From a checkpoint of a small transformer trained on Wikipedia.
Size: 10 layers, 7 heads of 64, MLP 1792 PolyReLU, vocabulary 8192, 64.8M parameters.
Architecture: RMSNorm before each block, rotary positions, embeddings untied during training, local attention windows.
Each number is 200 + 20 x the weight over its row's rms, rounded and kept within 0 to 999. Layers, rows and columns count from 0. The size before them is the row's rms in percent of the matrix's.

# layer 3 MLP down (transposed), 1792x448, rms 0.0455, rows 1641-1703, columns 112-167
105,208,204,251,192,171,195,245,220,238,204,176,215,190,216,203,202,186,216,223,231,202,195,210,202,207,196,197,235,169,190,195,179,215,202,168,166,187,202,206,190,242,203,213,229,202,196,201,211,220,186,206,230,222,185,156,216
106,219,183,168,173,218,214,194,215,182,207,217,209,192,215,214,187,202,187,243,178,247,187,167,178,156,211,162,191,180,165,171,223,199,172,194,205,193,207,217,225,211,219,224,176,174,173,216,186,194,201,202,201,235,211,192,218
102,185,208,182,215,248,191,190,169,174,214,203,211,190,187,169,217,158,166,199,173,198,196,207,198,225,212,251,165,207,177,183,211,193,222,211,207,200,234,217,214,195,202,231,210,202,183,198,213,200,189,177,177,198,215,195,210
105,202,171,207,168,217,174,226,213,186,227,157,207,180,170,185,159,222,207,187,201,220,221,210,225,221,254,214,188,236,208,194,174,201,200,191,210,213,194,221,217,221,172,181,174,203,196,215,212,205,208,233,219,219,172,209,182
105,210,223,193,168,195,176,202,170,164,211,184,203,183,194,187,190,195,213,182,222,248,214,191,221,175,223,213,203,199,229,195,207,208,220,174,184,226,175,185,201,193,203,196,217,200,210,164,193,190,166,198,202,181,185,206,237
101,190,155,197,202,196,221,210,194,213,188,215,205,185,222,209,178,199,190,172,180,215,200,220,195,243,216,224,242,235,187,216,197,208,187,208,214,197,204,176,223,162,190,209,243,224,168,213,231,213,172,205,191,204,179,213,229
100,215,182,220,225,167,221,204,209,183,199,173,228,232,211,191,228,205,206,229,204,205,175,224,243,183,208,176,214,198,198,168,176,233,234,195,189,219,219,205,199,210,215,184,202,211,216,208,234,186,205,209,195,176,198,198,203
095,197,191,182,190,205,213,197,197,202,157,170,227,190,194,204,206,198,192,178,207,188,191,209,183,189,158,164,198,214,187,220,180,192,197,232,202,233,200,186,216,234,159,198,186,196,202,210,182,238,234,224,212,155,179,174,138
098,222,210,171,219,193,188,200,236,177,203,179,195,194,216,182,189,203,202,198,192,235,209,194,212,195,185,193,213,203,204,223,202,178,188,212,191,151,183,223,193,189,206,180,231,137,252,224,186,186,178,198,205,211,150,188,182
099,173,200,204,169,236,243,201,162,142,180,218,219,190,167,189,231,213,215,240,220,252,178,182,196,185,194,175,200,171,193,184,207,193,202,184,169,216,219,172,207,232,190,220,214,213,219,217,212,204,165,180,172,152,206,197,181
095,195,218,205,217,229,211,213,212,211,193,182,200,182,218,190,185,194,223,210,216,180,214,200,211,203,156,208,192,187,184,231,208,177,209,214,184,197,223,205,197,186,233,198,208,231,194,200,193,206,202,167,181,203,226,251,193
100,171,196,189,195,192,184,198,208,192,216,216,222,224,228,195,200,217,196,223,151,214,210,202,206,226,199,196,228,206,193,188,220,203,212,190,218,209,204,197,219,195,179,179,210,224,198,167,199,165,198,191,182,231,184,190,213
112,197,190,192,200,182,225,218,172,215,216,220,231,187,230,193,192,182,239,206,179,213,201,200,194,185,171,202,210,217,172,193,189,219,190,188,197,204,227,168,185,192,178,189,196,169,205,193,184,220,224,231,218,181,210,214,204
119,182,211,216,183,192,205,203,207,191,215,207,177,205,219,210,197,221,203,180,206,183,226,219,198,153,217,195,208,198,172,230,223,196,209,203,229,190,206,225,198,196,194,220,209,219,184,178,216,181,224,169,171,223,211,171,235
101,220,209,199,173,206,222,211,182,221,185,211,211,211,224,178,226,221,189,186,196,185,207,210,189,199,183,205,193,214,200,211,190,212,187,186,173,206,236,229,196,189,167,164,211,187,195,223,164,205,223,215,208,224,171,247,190
097,166,231,202,204,226,217,202,208,202,240,196,221,180,214,204,211,194,218,181,232,190,228,200,200,194,186,205,186,207,218,188,199,165,192,190,219,232,181,189,212,180,208,253,191,178,215,196,224,163,155,218,178,185,232,197,184
102,177,202,196,188,204,203,224,194,165,157,168,180,186,196,193,187,251,195,189,190,212,214,212,199,225,215,194,169,174,207,221,189,221,199,220,217,206,216,207,183,199,249,193,176,228,190,209,211,204,196,196,214,222,174,207,201
099,198,180,229,178,213,209,221,226,192,200,211,211,204,222,174,160,185,196,226,202,213,215,201,228,235,185,202,215,214,184,168,203,175,175,204,183,213,159,226,218,221,184,184,182,185,196,221,185,166,231,220,173,201,209,180,192
105,201,191,207,197,227,159,216,222,218,191,191,184,218,167,225,158,192,173,219,189,200,204,189,193,190,187,227,234,209,208,181,189,203,172,201,196,193,225,204,181,163,198,194,194,233,222,195,180,199,218,225,168,213,199,207,189
073,223,200,211,194,187,190,167,212,203,211,217,229,190,186,210,172,214,196,211,188,217,190,203,178,194,187,232,188,213,205,210,226,191,215,211,190,180,215,239,221,174,178,212,182,153,168,179,195,231,184,205,195,188,216,215,196
095,244,217,200,217,224,178,188,188,236,199,195,221,177,184,188,194,195,156,170,201,208,197,170,213,166,179,205,196,192,194,199,213,185,199,220,194,144,229,192,198,205,221,238,188,180,207,178,203,211,219,198,192,194,239,197,185
098,196,203,209,204,216,222,212,197,206,213,220,183,191,185,209,198,150,185,187,176,177,204,185,214,204,218,212,210,205,239,192,191,197,210,206,231,196,194,202,201,175,165,209,169,185,206,187,172,231,200,214,219,142,205,167,213
081,197,175,224,176,225,225,223,215,189,200,183,191,224,170,192,214,231,193,181,190,190,187,178,211,210,200,224,188,178,194,204,200,200,205,210,220,196,186,218,206,187,237,216,204,212,198,208,194,222,233,213,225,214,212,216,206
098,193,167,199,213,204,180,172,176,170,187,198,182,189,179,192,240,178,189,203,192,205,166,187,186,230,207,208,199,185,212,214,196,162,208,193,210,217,246,172,187,188,206,176,212,237,184,182,184,205,191,196,210,183,199,225,201
095,219,221,187,212,229,203,201,199,195,227,177,188,247,204,213,183,189,175,162,225,251,193,215,227,168,197,189,219,192,189,199,217,170,187,216,152,238,198,215,189,178,207,181,202,180,198,207,191,180,189,176,222,188,212,219,231
105,205,228,261,204,252,207,171,183,186,196,201,167,195,186,216,187,212,218,230,201,218,171,203,210,165,184,216,198,240,193,202,215,237,208,202,200,183,203,179,206,202,202,160,218,223,229,212,173,188,164,189,175,158,221,199,193
088,196,181,199,236,202,193,201,206,188,215,218,210,167,192,195,195,204,222,233,211,200,200,190,242,201,162,186,188,189,209,228,187,195,158,222,183,166,235,215,209,189,216,194,150,254,206,176,188,212,195,213,192,201,194,206,214
106,230,174,229,171,209,199,206,158,177,185,221,215,209,212,207,188,222,214,221,227,193,230,177,183,216,191,219,187,172,200,206,197,181,239,195,175,192,195,208,220,222,209,181,207,212,246,200,193,196,195,214,195,235,197,185,201
097,219,206,207,196,208,198,196,219,164,169,200,158,214,174,206,165,246,237,181,228,247,236,202,194,178,175,212,195,225,222,197,195,214,202,198,213,210,232,207,251,206,191,210,218,191,176,212,232,178,215,212,223,196,186,214,216
097,189,216,203,182,208,189,186,222,236,198,214,184,194,223,204,222,188,219,184,188,198,179,216,195,207,183,184,209,204,194,218,202,239,209,245,181,194,212,206,213,210,185,221,161,170,201,194,200,188,248,204,177,232,197,224,207
089,198,216,214,200,222,205,170,189,213,186,168,160,195,173,205,231,196,184,199,247,209,223,209,212,174,210,190,217,204,191,200,199,210,184,189,226,208,188,205,210,188,207,212,228,163,196,218,191,193,185,187,177,200,236,192,197
094,159,222,217,224,173,231,204,188,208,210,209,159,216,192,200,199,198,197,210,169,209,214,229,197,189,200,186,187,224,193,184,202,196,174,182,186,197,209,148,206,238,217,198,201,224,183,179,189,244,201,177,212,198,189,231,198
084,209,227,203,192,177,232,186,189,219,227,202,228,185,201,204,239,189,209,162,164,216,205,208,188,153,188,195,172,181,201,203,192,185,143,197,196,175,202,208,239,174,198,196,218,199,199,217,205,201,164,190,244,174,220,195,211
098,158,185,200,216,239,183,198,216,208,210,188,190,169,211,190,223,229,202,228,188,200,218,206,207,193,189,188,205,185,215,204,230,195,190,231,220,180,201,207,208,156,189,216,212,241,218,202,244,215,184,220,183,202,208,211,188
102,192,186,216,183,215,204,162,203,210,202,213,210,154,226,222,210,240,223,217,191,179,186,193,231,191,192,206,174,182,224,207,157,219,203,215,212,229,230,182,244,220,169,179,241,199,189,175,229,187,228,166,167,209,186,222,200
097,191,207,228,197,243,198,257,195,206,161,153,193,255,226,203,226,203,214,186,185,204,230,175,213,191,211,181,202,208,193,207,213,174,200,183,197,240,188,247,197,193,170,231,175,185,203,212,212,212,221,183,217,223,222,193,212
099,197,210,231,192,205,169,198,208,204,178,218,202,192,216,181,251,204,194,198,179,208,223,207,201,176,209,231,186,201,200,185,213,220,194,198,193,198,166,181,198,238,189,214,174,170,217,239,193,183,214,204,192,223,194,196,205
104,208,228,209,175,175,230,197,198,177,186,170,191,179,200,202,194,211,197,213,201,203,207,189,215,155,199,185,201,191,238,187,213,202,196,201,220,210,184,192,217,244,228,217,191,196,214,175,189,181,192,180,176,207,224,202,206
097,244,196,169,181,157,188,209,182,172,222,190,156,185,174,177,190,203,194,174,235,222,208,175,225,198,194,199,193,206,201,183,204,197,216,190,208,235,179,202,198,197,223,206,203,197,192,183,229,195,171,176,184,209,206,192,197
095,183,240,206,208,203,203,200,223,190,199,178,174,198,187,173,170,210,220,213,172,228,221,245,184,224,246,200,200,215,179,198,157,207,203,208,196,199,174,237,178,217,218,183,173,220,204,214,194,206,199,197,183,171,199,195,186
115,185,222,204,242,177,192,163,153,205,191,237,234,182,165,190,229,222,199,199,186,188,167,199,249,201,187,175,222,190,214,210,186,185,214,193,180,197,193,184,139,199,219,209,190,209,217,179,224,191,213,187,206,176,200,187,198
099,203,222,192,169,203,205,196,170,204,219,215,190,170,194,192,208,181,224,192,160,164,245,179,204,205,180,221,180,188,192,202,215,183,192,196,233,213,211,210,229,168,201,227,180,185,193,169,186,199,223,199,212,162,218,190,181
097,180,184,211,150,228,195,192,207,183,190,197,188,230,198,246,197,194,210,151,216,186,191,195,196,193,198,219,177,195,205,180,211,236,208,213,215,212,189,196,215,211,206,188,228,228,206,177,168,184,193,210,199,215,206,214,216
097,201,229,174,232,218,191,188,204,181,232,175,223,222,225,192,194,177,221,208,230,191,210,205,199,247,203,204,201,196,175,177,188,182,173,207,154,229,205,238,233,191,213,242,231,188,190,226,184,192,223,199,189,203,178,165,164
087,189,214,163,184,164,230,199,215,206,207,188,187,212,191,205,205,201,209,214,227,183,201,169,190,226,196,188,238,193,228,189,200,210,215,200,230,196,210,191,171,190,202,203,222,207,160,198,208,213,167,201,204,186,209,224,195
078,227,200,189,185,209,169,204,159,208,240,204,180,191,231,183,170,192,175,185,169,212,213,199,200,213,217,186,175,188,214,192,183,168,174,182,233,227,214,167,187,232,154,188,198,211,225,221,188,181,190,205,208,201,228,188,225
091,248,197,218,197,225,223,228,171,213,213,188,182,199,184,182,155,193,219,171,224,182,178,179,204,208,197,197,201,203,204,208,199,167,182,184,201,192,221,198,223,217,214,205,189,186,199,214,254,178,174,206,193,213,234,197,209
102,215,199,181,199,223,198,204,183,210,237,226,206,201,195,196,181,182,220,187,203,202,219,223,203,208,217,194,211,207,217,219,193,218,209,211,219,202,188,208,206,198,186,218,225,184,197,178,181,212,208,214,213,205,223,219,221
093,240,169,194,166,204,181,227,226,230,193,183,162,216,199,193,194,187,208,205,210,223,202,203,225,186,203,192,214,205,189,187,194,216,198,163,196,190,194,198,188,202,205,232,188,235,207,215,178,188,210,173,212,222,184,182,178
086,207,212,188,205,170,219,180,207,210,204,203,219,196,206,220,189,181,204,194,233,198,200,208,217,176,176,216,208,206,181,205,180,184,208,233,189,208,168,220,213,168,204,184,201,228,199,224,172,207,216,179,148,206,157,171,206
105,185,179,189,197,218,208,209,200,186,184,214,213,199,138,177,188,194,227,190,197,200,212,157,230,196,194,178,189,192,200,183,233,205,225,214,191,163,202,203,189,217,211,208,184,207,159,193,235,203,192,211,214,231,215,198,197
094,194,212,185,186,213,180,196,214,187,204,172,208,204,212,216,200,201,174,186,201,215,202,210,145,174,194,218,249,224,217,191,206,220,182,189,183,202,191,215,204,165,173,198,213,185,203,187,192,220,198,182,156,242,150,200,221
082,199,193,225,184,159,193,190,197,179,196,211,234,172,204,206,179,229,198,184,162,182,195,192,170,211,174,200,217,201,214,187,220,166,195,201,262,196,190,219,178,205,168,145,193,221,211,227,248,205,186,216,256,185,212,228,212
114,223,183,208,239,188,207,198,189,212,195,173,198,195,183,185,245,173,216,187,203,171,202,220,218,199,204,188,185,208,199,203,182,189,215,204,210,213,208,203,199,208,211,204,197,241,209,213,176,222,202,184,197,211,166,206,232
126,236,196,216,191,214,186,197,199,183,199,218,214,220,223,197,186,213,192,210,200,188,193,221,211,207,220,198,201,225,206,202,237,190,191,201,195,209,172,215,185,172,213,190,217,188,192,203,174,176,189,217,179,191,198,222,160
103,208,201,220,177,211,196,223,225,222,222,209,227,212,191,203,224,214,224,205,200,194,224,180,187,203,165,185,228,201,220,193,194,202,199,177,213,206,179,209,181,194,182,200,191,196,205,168,228,173,201,237,212,186,213,201,177
098,225,189,200,171,181,207,187,223,174,223,202,221,200,158,198,179,178,216,183,210,151,208,179,202,222,230,187,216,214,185,168,212,209,184,210,195,209,193,210,169,177,173,195,191,190,168,172,220,186,206,198,213,192,203,213,179
093,174,202,162,230,195,205,181,213,210,189,177,196,167,195,227,208,218,215,160,170,206,155,197,200,189,200,173,193,176,208,201,204,153,205,167,224,215,206,217,174,165,180,197,224,201,196,213,177,201,180,216,208,210,198,172,208
105,192,194,213,208,181,190,191,237,148,186,197,227,187,228,183,186,203,232,206,182,210,219,226,232,175,248,190,247,218,204,188,172,197,220,203,166,209,171,232,209,174,165,215,190,201,237,181,204,192,205,203,178,218,193,191,208
096,206,185,208,213,229,191,196,219,207,202,172,219,201,188,206,169,215,212,207,204,196,209,235,172,202,182,246,173,215,194,181,232,194,202,195,189,190,213,199,193,212,192,252,201,193,207,218,222,205,189,194,219,208,180,213,218
117,192,200,192,187,207,239,157,188,165,213,190,179,188,180,214,195,195,209,210,168,252,202,193,193,246,199,190,204,209,180,202,170,221,177,219,227,210,219,208,198,176,190,248,200,214,176,180,183,181,179,209,195,256,173,223,197
101,187,213,227,184,185,234,202,190,203,170,178,186,170,191,174,216,214,190,237,186,171,184,236,176,191,205,204,189,207,243,190,178,165,213,214,192,208,201,229,185,156,209,218,201,211,215,173,204,183,166,198,211,229,195,204,235
109,200,217,209,200,191,203,183,224,177,210,198,167,203,216,223,188,217,216,220,217,190,163,212,184,212,187,197,169,230,172,205,165,177,189,201,199,199,201,188,213,215,205,192,156,195,205,215,212,218,216,189,206,190,165,232,182
# layer 3 MLP up, 1792x448, rms 0.0931, rows 1642-1703, columns 112-167
096,168,192,161,216,190,225,220,200,196,211,176,191,225,218,178,187,192,216,215,220,193,190,217,193,216,226,199,199,215,246,162,204,222,212,214,206,170,200,198,221,208,198,199,186,181,192,192,202,190,206,219,200,193,179,212,203
116,203,153,178,206,214,172,179,213,240,209,194,184,169,206,171,182,209,193,203,216,175,173,195,206,201,187,202,213,175,200,199,212,199,222,203,189,205,174,194,191,180,237,178,239,234,179,210,209,221,191,202,171,202,191,247,241
103,219,177,179,218,227,203,220,218,191,241,209,195,198,178,218,207,218,192,218,152,170,207,208,221,188,227,239,183,179,199,217,216,192,188,212,246,227,190,178,199,170,178,215,203,192,189,201,223,202,184,209,192,202,169,192,215
116,203,190,170,184,193,159,224,207,151,211,158,166,223,197,190,207,209,200,215,204,214,191,194,226,162,192,190,168,183,202,177,221,197,206,199,199,189,215,186,210,198,169,186,258,185,194,188,209,222,171,209,183,226,189,217,207
095,184,245,145,211,199,201,223,185,140,210,204,186,219,216,202,174,190,218,171,195,207,204,165,206,196,207,213,179,206,219,207,166,216,234,206,216,178,171,180,202,195,226,188,223,219,197,194,197,219,205,175,189,211,206,227,236
103,184,195,206,200,195,193,171,181,195,199,182,228,195,185,222,188,176,237,195,217,152,220,251,193,197,195,149,200,209,223,182,197,239,190,199,205,199,221,234,163,228,202,163,208,217,191,203,203,192,180,196,222,187,229,196,186
091,208,165,183,208,197,204,230,168,208,184,198,230,209,207,199,232,189,191,216,178,190,206,198,239,203,164,173,182,194,160,201,233,201,197,186,201,251,208,204,206,220,211,181,162,208,224,199,183,198,219,203,214,227,200,171,155
099,197,185,203,201,180,189,212,225,188,217,226,194,211,207,210,217,242,169,166,227,188,176,202,223,162,209,176,230,179,197,177,189,178,199,186,168,199,176,191,183,206,232,199,200,184,205,214,224,204,234,204,177,192,182,206,205
105,169,224,214,196,205,194,175,198,211,196,252,226,183,191,182,197,211,191,195,195,188,201,213,183,198,170,192,223,212,197,225,183,188,240,199,167,172,209,207,225,190,240,178,168,234,158,189,204,238,191,204,220,229,213,209,174
091,201,211,194,207,175,211,210,192,195,228,200,224,174,235,185,189,186,212,213,169,234,181,207,192,192,208,170,179,195,203,235,227,199,234,220,202,237,163,201,202,225,199,207,187,214,172,223,245,187,213,212,205,216,236,210,177
097,152,203,184,192,180,198,186,194,226,176,212,204,227,212,195,194,179,223,196,193,202,196,194,194,203,247,200,189,197,195,222,222,209,230,163,190,169,212,193,195,220,194,215,172,174,220,223,223,231,189,173,216,211,201,198,199
109,217,186,201,182,207,211,205,197,190,202,202,170,188,182,177,237,185,178,168,221,195,204,216,175,199,206,198,184,208,208,186,192,184,182,217,234,199,200,194,181,181,163,220,226,217,181,195,160,201,226,193,178,165,221,203,194
100,169,207,197,208,179,202,226,221,196,211,184,216,201,199,214,217,190,180,194,247,239,215,191,181,194,199,182,214,228,167,187,182,184,209,207,210,220,144,180,173,186,209,178,174,183,181,196,198,217,202,186,197,195,167,253,190
095,187,188,195,185,222,168,207,164,196,146,242,218,200,196,223,198,184,214,204,190,186,197,174,205,196,200,233,201,220,187,194,194,196,195,182,174,207,171,201,215,203,205,203,200,157,198,191,214,204,201,210,210,197,208,174,186
104,191,172,226,194,212,185,188,168,206,210,168,224,174,232,194,190,165,210,176,187,206,238,197,233,200,170,226,190,230,163,225,189,239,191,183,219,193,173,192,181,175,230,243,170,211,181,196,172,159,206,186,205,177,255,185,224
102,204,193,225,183,225,201,181,170,193,218,215,200,176,184,197,205,210,218,196,179,175,171,196,217,203,219,194,213,192,213,200,193,210,207,199,226,196,163,204,186,207,200,188,179,204,204,172,216,201,192,192,169,191,211,177,197
099,217,170,221,208,174,193,196,209,227,185,186,189,163,213,174,182,188,196,205,241,243,168,202,216,190,202,181,184,215,201,202,215,189,200,198,194,230,172,203,183,223,184,201,198,199,212,197,193,198,194,192,192,180,187,189,180
094,220,168,176,188,177,190,168,211,203,181,210,150,201,179,232,225,207,177,195,160,194,197,151,194,189,188,193,189,174,188,216,172,216,171,214,184,220,226,193,172,198,226,178,222,211,183,178,191,205,215,198,179,215,209,224,178
076,226,226,200,183,213,206,180,227,198,235,163,178,218,225,181,219,206,216,161,197,223,178,194,190,218,184,209,215,196,218,186,206,223,223,223,220,199,202,197,186,190,184,188,221,167,195,248,198,191,189,223,196,221,190,179,185
091,178,221,200,199,194,211,209,167,233,214,238,218,198,233,241,175,181,183,201,200,232,169,206,204,214,213,214,209,207,170,230,187,207,220,238,203,190,212,199,202,202,179,162,222,177,199,207,214,222,207,231,205,197,174,219,195
100,207,197,175,223,213,194,192,183,199,222,182,219,193,219,220,205,229,161,211,249,203,179,198,225,200,225,194,174,214,183,209,203,237,213,235,182,173,199,196,209,189,228,206,183,175,188,213,206,240,204,193,215,200,158,170,185
085,183,222,204,180,196,223,210,196,215,196,234,195,151,229,209,190,189,216,190,211,197,215,205,210,243,210,205,216,180,184,220,209,196,199,233,199,165,191,217,220,229,220,199,202,178,222,219,211,207,177,183,191,170,211,217,191
099,198,209,214,208,197,169,208,167,182,177,207,163,186,159,192,224,217,187,210,194,206,210,182,191,214,221,248,207,180,182,216,180,203,197,173,225,176,201,193,214,190,226,154,170,213,209,158,189,170,190,185,226,166,208,194,177
093,187,219,195,172,208,175,215,187,242,212,159,229,257,198,173,222,210,182,203,211,199,176,203,173,212,211,193,186,184,179,220,193,194,177,217,211,243,202,257,177,191,172,170,196,189,202,183,215,213,205,145,195,230,229,208,173
091,208,215,235,215,214,221,176,174,212,186,197,209,177,201,207,201,169,210,202,174,213,167,207,200,213,193,215,145,191,158,186,195,206,217,182,217,188,187,173,197,221,186,195,224,206,178,205,151,198,220,205,205,185,225,213,211
097,182,191,218,216,208,245,203,197,180,187,211,223,163,189,196,183,190,157,201,177,213,192,236,204,178,177,200,172,184,199,192,213,138,198,221,195,196,212,223,175,159,243,203,196,202,223,172,191,186,186,235,235,192,182,190,181
107,224,182,175,201,216,205,179,199,222,157,223,204,196,201,198,199,196,204,192,216,151,205,183,188,218,206,178,187,202,198,192,200,214,207,185,193,195,203,216,187,236,153,204,223,164,201,183,219,203,178,197,201,190,208,200,184
100,176,203,204,184,205,175,200,168,213,214,228,194,190,222,224,211,227,200,198,226,199,168,206,223,179,220,196,162,238,215,193,206,186,239,232,243,211,205,222,193,209,224,212,199,188,179,207,166,158,224,192,212,202,169,189,201
097,202,184,197,216,200,230,204,202,221,189,211,253,204,181,197,205,190,180,208,196,195,190,220,248,213,207,234,199,209,206,214,212,183,162,198,209,200,185,252,201,201,191,199,210,208,181,235,197,185,208,200,228,195,192,217,201
094,177,216,184,205,203,207,194,176,213,185,174,197,191,163,193,237,192,195,226,238,214,219,191,195,182,214,201,222,207,215,222,212,209,184,188,212,216,206,208,216,207,192,211,209,223,191,187,169,188,216,197,218,176,212,188,188
096,225,236,212,199,195,239,199,193,182,195,245,186,212,231,189,164,220,185,187,235,174,176,191,123,207,205,209,188,228,199,194,260,198,196,229,205,199,182,238,188,215,193,213,191,216,191,221,174,179,204,180,183,200,201,196,196
099,190,222,262,215,243,215,192,206,191,203,215,195,200,220,185,211,221,192,191,190,235,191,194,220,210,194,175,182,199,242,204,192,219,206,182,170,192,222,195,219,218,184,200,189,209,221,187,174,184,208,200,211,186,210,175,207
115,190,214,200,205,214,194,213,204,215,188,191,194,193,180,200,181,165,198,216,205,203,204,235,223,221,220,210,233,227,180,214,223,213,184,214,192,193,264,204,209,207,173,191,144,211,197,219,190,207,199,211,218,198,165,249,194
111,195,213,228,177,198,194,211,186,186,217,162,214,183,241,242,181,180,197,181,169,209,221,223,222,224,210,191,174,221,226,174,212,182,179,193,200,212,232,230,205,205,211,183,206,197,199,177,225,171,211,155,174,213,179,220,216
097,220,223,202,186,210,173,196,192,187,184,212,188,244,160,215,220,239,216,201,199,186,182,202,198,242,181,227,165,206,219,220,181,197,184,166,194,207,184,191,210,196,228,187,175,161,207,229,182,188,185,219,186,192,211,190,181
108,211,208,228,194,218,212,216,182,173,224,217,210,188,192,186,210,202,214,253,147,208,192,211,226,190,198,197,246,149,188,196,225,194,198,205,210,200,238,180,147,179,240,209,219,205,168,217,202,205,189,207,181,199,218,194,179
089,236,188,228,176,178,220,187,212,185,201,230,202,177,186,231,200,229,200,168,189,200,188,216,187,173,210,204,223,198,212,188,219,191,212,216,225,189,197,188,196,211,177,183,186,241,204,199,204,210,175,215,193,153,177,215,214
097,175,251,212,193,239,182,194,178,187,194,237,200,196,212,167,167,187,218,217,213,201,194,174,194,207,204,218,200,230,194,222,206,192,168,207,183,191,236,205,173,193,224,188,165,198,192,188,172,207,190,165,189,227,194,199,167
094,209,183,217,218,219,183,153,199,175,206,212,216,198,206,192,215,182,194,157,234,184,205,204,189,207,168,172,246,222,204,223,184,193,189,172,180,200,189,187,183,211,214,215,213,202,218,200,218,181,211,199,247,204,200,177,195
120,199,174,194,215,201,194,186,160,195,181,198,209,201,174,219,194,202,166,185,196,167,206,182,213,194,176,185,179,220,196,200,233,187,229,198,226,196,233,233,173,160,176,195,189,211,188,186,239,197,190,215,201,154,227,183,235
097,188,181,215,185,210,173,250,146,215,221,147,175,204,178,181,204,213,194,171,170,193,242,188,201,204,184,209,192,205,212,216,181,180,207,206,232,181,238,192,178,170,200,195,167,164,220,178,184,245,178,171,193,189,221,192,190
097,211,196,179,229,231,200,163,176,200,214,192,211,230,226,204,198,184,163,217,169,203,157,162,197,193,204,220,242,169,221,203,198,201,188,211,195,185,177,170,212,220,202,204,220,202,213,207,199,213,178,223,200,241,202,208,220
094,192,201,198,233,176,197,171,199,203,240,223,214,188,205,232,212,220,200,221,229,207,208,200,194,213,209,204,177,155,200,191,203,179,214,211,185,230,256,200,173,191,201,207,223,205,198,209,171,201,181,201,167,188,202,170,201
098,249,205,224,194,218,191,205,200,163,214,185,186,198,215,180,232,203,192,208,188,208,241,194,190,222,212,207,170,219,223,215,185,209,218,191,194,203,151,165,193,197,188,224,213,169,190,204,184,191,202,187,214,193,205,194,196
081,174,174,228,222,206,209,220,222,166,200,172,155,198,181,199,176,217,193,202,223,192,195,176,182,217,214,211,222,222,173,196,182,195,166,207,182,187,190,203,215,201,204,199,183,174,177,225,249,144,212,176,183,174,185,211,208
093,198,189,215,171,214,203,211,237,172,187,228,174,190,188,200,194,196,205,207,242,195,198,211,205,171,196,236,195,202,198,209,235,203,220,189,185,197,187,202,204,176,216,185,187,221,242,188,186,229,193,158,212,191,202,192,189
110,200,207,217,221,218,206,182,229,228,209,192,164,226,189,224,245,192,177,177,196,167,171,212,191,206,209,191,191,226,223,196,181,195,234,232,213,186,179,197,189,216,237,192,189,180,193,221,197,204,211,186,184,215,165,222,206
093,200,214,205,189,186,218,212,213,206,215,196,188,201,244,206,159,207,196,205,187,203,198,169,213,220,170,229,236,212,229,190,228,232,184,204,191,200,180,190,185,210,186,200,200,210,226,229,167,184,198,205,199,165,187,194,226
102,188,215,209,225,175,240,211,230,203,183,207,171,230,209,212,197,205,161,184,212,211,223,182,205,168,208,214,205,226,194,192,222,172,202,205,203,202,185,190,187,185,216,167,234,209,185,203,151,209,215,178,185,200,191,205,198
110,194,217,175,204,215,191,191,157,201,237,211,198,197,201,197,198,179,195,224,190,198,183,212,162,218,234,165,246,192,211,206,180,221,227,224,197,197,211,198,182,191,154,240,206,214,196,207,201,239,200,194,160,225,223,228,189
101,223,212,195,202,225,213,192,170,210,189,219,189,237,192,192,186,213,217,219,213,187,177,232,212,191,212,218,152,198,215,160,207,220,190,222,210,192,231,213,156,154,178,200,204,197,208,190,209,194,220,182,169,208,177,181,181
081,172,218,223,199,200,215,185,204,211,195,213,200,200,199,226,219,173,211,232,144,215,175,199,197,240,227,187,177,176,228,221,194,206,211,205,221,158,232,229,191,181,192,194,192,184,205,180,182,201,182,194,207,193,180,218,210
106,205,202,224,216,179,203,202,177,192,216,212,210,193,184,194,213,175,170,174,207,163,210,192,184,208,196,187,187,174,171,187,221,201,241,223,187,202,206,189,221,213,211,263,184,215,199,216,218,220,209,212,218,229,189,167,186
101,213,199,204,196,174,190,205,248,213,226,211,191,209,219,193,199,179,214,262,218,208,196,184,200,201,201,199,169,189,180,249,202,213,249,239,200,211,210,190,174,200,208,194,212,206,189,208,165,187,166,226,217,199,192,230,166
112,229,206,192,213,204,211,161,220,228,199,197,201,230,226,192,228,141,216,199,198,202,190,197,206,190,201,181,191,227,207,203,229,200,203,148,236,177,169,174,191,196,198,207,186,168,197,210,207,193,211,212,226,194,218,223,199
104,219,202,183,216,208,183,212,184,187,205,209,201,191,187,194,208,220,176,170,175,187,239,200,218,146,217,178,210,222,218,207,190,214,214,185,251,204,197,180,188,208,190,199,194,220,208,199,206,212,225,172,233,230,223,235,158
095,187,207,165,195,206,158,210,218,217,211,205,170,217,194,186,207,174,198,175,197,199,182,177,205,186,256,214,189,177,182,225,205,204,208,189,208,180,219,200,193,212,211,188,183,175,232,206,204,199,173,185,215,174,249,178,189
102,181,180,156,215,182,175,198,229,167,187,230,205,234,195,220,167,180,222,194,198,171,174,191,179,193,184,205,250,194,253,201,185,230,211,193,204,219,202,189,186,165,181,205,206,214,171,196,220,180,220,180,210,177,211,204,209
103,240,169,228,197,236,193,215,202,212,223,189,208,192,171,206,175,216,201,202,202,194,185,241,188,249,190,165,185,188,163,206,186,200,211,235,200,154,221,226,172,177,203,205,212,208,172,190,192,205,186,222,216,214,164,217,193
115,186,194,180,209,208,140,196,170,191,195,191,225,181,210,178,194,170,193,171,185,193,203,218,182,185,175,213,225,190,195,184,211,185,197,216,219,185,209,163,215,171,231,245,219,194,199,192,204,198,234,177,198,183,180,191,213
103,219,230,206,203,208,207,228,183,219,210,197,202,207,241,183,176,230,196,192,180,218,216,214,186,222,238,212,190,184,200,203,179,232,208,181,224,228,244,234,197,199,207,204,181,212,209,208,214,181,182,193,188,210,200,193,153
099,204,236,204,201,227,224,199,199,195,236,203,192,208,204,216,219,169,200,227,261,176,206,188,222,206,177,187,168,211,197,209,167,190,214,181,225,166,179,211,194,167,217,198,162,200,199,178,216,266,196,200,203,188,183,204,205